config.toml
num_key_value_heads = 1
norm_eps = 1e-06
rope_theta = 10000.0
bias = "none"
init_std_o = 0.0
learning_rate = 0.00577
beta1 = 0.95
train_tokens = 94190000
Each number is 128 + 32 x the weight over its row's rms, rounded and kept within 0 to 255. Layers, rows and columns count from 0. Numbers have three digits each. The size before them is the row's rms in percent of the matrix's.

# layer 8 attention query, 96x96, rms 0.128, rows 0-95, columns 0-47
094:110093097091140131072099138151136076144084122054189158099108138158175122145134163066109093150152178155129139112161121119118111118143141133116098
084:056136095105111134102091155193116052139139174163148165146125132100132177098158154099124103113198184113157126179149137139163096091144115066110112
082:170122191103059130159162085121121167082076128139130085166168076172131109140117153149137101105117083115140091151117091211097115124053135114193146
112:143132134121084075166082123145198103129062101140184119099117143091154159132150128174089131078138109143129122105128136113074077197142104081124117
103:123081146154179132048128104166151176104179168092129120123163127105140109084141147123080103151152125148108123084086097126105134138119147133135079
085:119143141179061122150129155091104063084135143095172146207136174139174125127138179121132135106121117050083081138118168101069134134061121172078143
124:142169129149108156119156081184135135136115120122153134129091121147101166116122127172051150132172169124135215156121040118156137126089143135133153
079:054098154152127167125218151108187122148133091164142115109112145127101163191180090179130098141138093148166120141109174144098099166157135093153102
107:145174072179133088139156092123177141123128173139133170129045098119129095173170199115155138126134116120122159098174149111137130116073136138173106
108:215125098169173179128098140134121134080134156069044140155120085116079118072075124151142092139067132127102144171145171165089095114166121152128159
107:120152128053151113189171080109141113131115160122181127138133111079124135157090129106120108133103138168125079159122129172124083123107157101137156
106:087179159135115093137100108117156117206099109136055120140093128122111132150117144106140147167162132128120181179189067108058116176111130113087188
119:116094115117075129168159109100093130064157170168159172146113134187072095109221133163140125149119074170130139091172174123181104159142109087152130
127:062165181113100102115144149070091139187141119064175142093120138169129158155184131155101094108128149117168084133119123107119112165088158131148070
093:173149190133123173120104042142124154174061139146077146117103094110123114134123109141146100127153110138097091174121076118129127114158157103142113
125:175191097146146097175122152147124134146127075082109101077114128132186203177129170094088139170120101108121103154084149139137162143090027135137116
112:077181121092112086160123157110133134046165170180114171137071142076079183172143095163161157137097118102123105175126121157148110154112094095159132
106:140147089185104105126091160103135144114088148151090103153071118032105129122153133125148171110109127140133142129117161137130110179193130163128176
103:120068153060116163115145131129149125095130095115110142113097142160170084052130117060149129150177185159129170085084124084154169106157134104105135
098:132118117064092094134119134129097135099136188168097148144115094122087132069097140168154115088165137163159138091099126111123085171142179113159162
100:153146128102103169119178113082129109134096116158105107184120122079140155212151137240139107126114117161129085106125115132134144143118115135117082
101:142139154064112072104135151137119098093137115153166119118101122111103214140163097152065068142141122143109085212188176127147120145090143119161136
108:140159089092146078193132115089137158188135134153156108129135077120165130150145132127122114117091060111104083082152114157095103187157130149140134
108:171117128123139191103124140131133149135158191124121139157153130159193114102151137125154109168162090081117148090109021125098149123106120158088165
114:122130121115173039156113113183076105108122126132086152108145156104140142176175123117104165115096171169120115119093190158138193136145122128126088
115:047105081095141138115086160150143152128123119073064162140113127249185129131144164163100116163150143156098127100170130128113102141133112143082150
121:182146141154131140141139119078128188059122183094110173086125081148129092043145182107119077098071195117098100182094158166169110153099078145094138
116:126115041100107133078094121159151161164151118143111065165122116103130121109106083129111094088108136121135192145143108159155084137139122155129128
112:123095134099123115173144177109184120139165124181096159083151082078212138105099154097107180139126146121139129095155141141107143176174119151092118
106:122116100128091130125093212155097107098188141161091117121120058110130093134126148178117059140132211175090114163107143082135073117120110111088187
110:128163110123091107125106188127113125062120167186132133124104114124124180089163131109133130095082070135171052119127107127143055122142106107112133
101:077129105155157184151121065119089156151084141146096121142130157122158052099104147167189114173144122156110112101071128130116118179055134135139145
088:154160106123100140140077146167137117157131115152135201125073145147082136140139156161129107116103119097137139170166117175111136182120122177068150
082:091204131104074144140072105191129102173101113150130181103093125132087137130144097132139094149116163124144134147129140168145090199130106190093103
062:126103143126135152097149135082122140127150108112102093095181162104164117121074143102162163157067144110119154156105080144094199071132126097113174
100:139110098179203092186083168197126099124085143088059135081168119114148117140118165141107184145151142110113172134184119132064133149167156101142118
099:135172152092168119152143121152156123121120106109087132092142125111085151140144102161110137145187123147092113117178080158141134172143110120209098
093:105207149120079158173174129147120156131081121129061150114072124176108105078106179072175123064079157097154157130123155086143125148154136183086095
098:160108156112053169110132181074126189109150149132145125145095086134093073109106097148172130197148155125106113101109095189111073167139085152114139
092:110135126132096158116138106142146121120142116119075069160095127108123156147062121135167109137101075152225080168095096168137127165131144063150146
111:123155160131127084143116100067137052091146070102101135161180129131150190162152108118073097161140100125158172096111104205133107119164146109185126
099:096174179130085090126197075110102142157126143129182152116096151088128101130150127089145122169142142099082039128146107115154102188112110125108164
117:141171128150039123125141116091080074061119167124102092146192087154146162113163092162189145140152134147168109108070089136122121129146131157138173
108:084137104145133131129068111129088091151095110129146114121166137087123112142167159133092168158152090143168118172129129154125079171163076198135170
092:126095155166094095194159126078109175149179126077177097119148148124144131096086149153118107129171127112059073161163132169149164131172134125097087
101:178103125105108159105143116139082179108157216136177070144165107088157097118160107102120111174092141156111100208083177179071119165148153100128156
102:208125102157101140152128055138065142128136171139084104141116121120147150178099118127132140070129090180153163143108120096118162129113138073140143
094:118105132135151117110101142107126128108115193126045142082185138111104166167127162102128134125100064115112111119090112209091139141142129070099145
065:103106145156126061100120150128082131087105153089127139117133163090173070161136125112167176074126138097181144049152133166090120122131156075174167
089:121104125157148036109103166158113148112106133104090152143180153102141113163159125128114151103158139153174137079198147130067096121113152067175148
082:141172142065085198138148098099168108162143126151157126126113110154098106062110126117132111144096147090118121180032125138163160153108128191057157
100:129105119118103112096142109062119140098174142128099101082164123108151115144151131120133139123123147128114102099057083143084174064073168088191168
106:100133190124081132128136042114102097100082089107129102149170183117096190143149113098131139168163168141144167084165124145086132097140159090188160
105:144088103162132092156094130098167182147099110075210157123132149169161109143112145166094172138126155164173108118209133110066130128155145101094100
092:154123142126197110158142107105112126140137175087148179113171099064134052123142132129150120128160128082063085121159127136097183113169122129151130
102:121157136148135183139157134065042147111137138165077146156170109200132093102117119142195067153126197118086145132063107173135162136151080151095135
112:139142061094142140098186135131151068148098130164112113145171133174164141209150133112128110115106141120113163131149108151072097089108158160123180
115:142142109089128191089154130141155035167164120077155096064139110158074149110139134145130100159156118173135143111161103140195127085140103146128141
111:148178063165157193100182128119137149115099117118081150125122143156150119139152119150149157181110105127123161145133137142109085158123068130116068
105:134129108111095096100164127161112123066076117164154122092148133093128224185136098138182144112153133118129108169147146145158153156107109077136115
098:081129105085153114129128072117122158127071125140087151112134076110126130115140120083105183121220160101130124156131196088130138120132089119147125
106:125111147146111141145109154129071144127135156080118105144110107091172125119151160128136108244123090107122111159141202158057104145122122136081118
108:167130113143139152063127140152073155068130150121161080106160128125088108114148139070114101089070138141134142128140090166075120122144161140179139
093:133184155086122120175162171103106105116085154118220139134129115127171118125156154120118079134165096067134117085088176116128118089104162231100086
120:085121115118121094137098140113151106093173137170159135136096135102102112104158138155123156118190125183137146143148112213093092184169130155121121
092:153118141085085144131131164132163218166188100112136155143112130120145108135079106072133117056138096104150180142179112141163099156084119139144098
091:150119133126086119108153118131092191070107133115097079138212144133149114125065069123144187128143137116146128065147116173110195102084169081141162
093:085158187097107139199136063166149127133107137099170150115127114128116103143181124177177118138128118097092113154114182110088102169179162115135173
089:154151141117087141121122150158212188141082157099164151071118117120123144090126075179135179075100121107125067157126175110158114120094076175088078
085:098197132135089116140158115166127108110111120132141144139167151121084155124138121121157128149146146140132184109132154067139083159194157099138144
104:141138158111121093151114070126093057122085137170160113148108135147122140132195113114092122089094095148181135092126088139172153175147072168132129
081:141178111107163188128166107105100138174076117131120141091091108058187171141182116153096123100056128157134055167112166149085097074069129112107128
098:135150119127154182090150123118171100134139122139118155183089129114076164122186076130105126122097115132164081121161113167148085079111186084131121
089:157144151102177131094153126122173175130139144149067148134144152115095045144057143137162094128071177161165181122132051111160140105153178087147135
091:046133108162106060161130166115109099079105139145148149150097208121137106101174099112101196131164181128089172129142097142070210144138108156118104
096:165124178152124122109073156119128115179113080073126179137131138056143131140097108159152103119066087141112206175184168135155151107119205098069095
087:121114132172151071140086128162110135152139064129159188148077133168109119144163093158133143174097146057117117151142095103103163139176155141101056
086:146090107190136150153086094171141135158132071161090104137121112191168160152123115168144123119103178064107099130093140077124135079101163115081115
097:160145113103190143135130086130089098105156117168100158143049119147141145126099150161106062107077142167130116125099051133097157143121173114203139
083:103106093131134144119134160173133113138117150127162092124119102082104173175153088137152147177142091106160133146118153135085072150144091065148190
107:195115157088120143082205103146167211103135133093100092136157110146182117155065089119183148127148132103153123062173134158059155100089153115121180
105:151121143144118134121173140100103133113101106105101145107148091124167132098152132138149118076057118078119073095175096144068169092095139125048155
103:057111106129111075121161116113123108087132107174161169112166182161108128071135138106136158148126160157123213164090107107158095126180109134125111
097:170130125155116081150141114166125076080089120121131173137122132129108201191182135114124142106122101170151135050132148080176093050107142094177135
120:183070135130181103117126131107117129117105124083071076114131094147169176151090133134130134080088056157177044082115132190147130107108137073167097
100:156101118134134130083108172144098096071138136133079129128151093084127144195137110161126092110120093130113127156136199136141119080118122124201120
085:181158167188105106174083128118060128190158145074076112113109132109176148130159130117104124135077060173149183097135110150119149084111134123185173
095:100106125129076142132101132134074103162172167154104145114151162129094140061166121137154140151170155129139198082098092178129136135168129163115141
082:198182187120115077114108147123188112119101120102129124149140112176146108136164113118159165124171098115185140180110086158134185108095086173108146
093:145147105099133130134122155123101148111107095116187177096133191127126106119111152069124134197159067143147136203112096128138105099092119128146109
084:158104108141143150144076152161100167112141100157189140092089155127189114158176143184137092118043069140114140132074114071109097128089087144140126
092:166118094146107121129175171137143147142112150136110106117141118133147147067087174151137111145091133126131122126163149157117080152132157110116153
094:160073145168110065122080097159137168084133104158155159139094127164070132093136141123102116108158124151137182099147124133153169098138137064187132
100:163167166122175116108100104137144113086138135113150120108121187199115070109126211137111116162166057110134137141184132156106140132082093139145175
085:055134190113061143107091108069124106151080148117138128079157141094146153130123109126156079039144136127205164152136178197107142152124137092102154
092:122114085060102141132089137045120088170181166152202159098169104145147150097118143167105105143114146170143133174126101182128122110115126215130085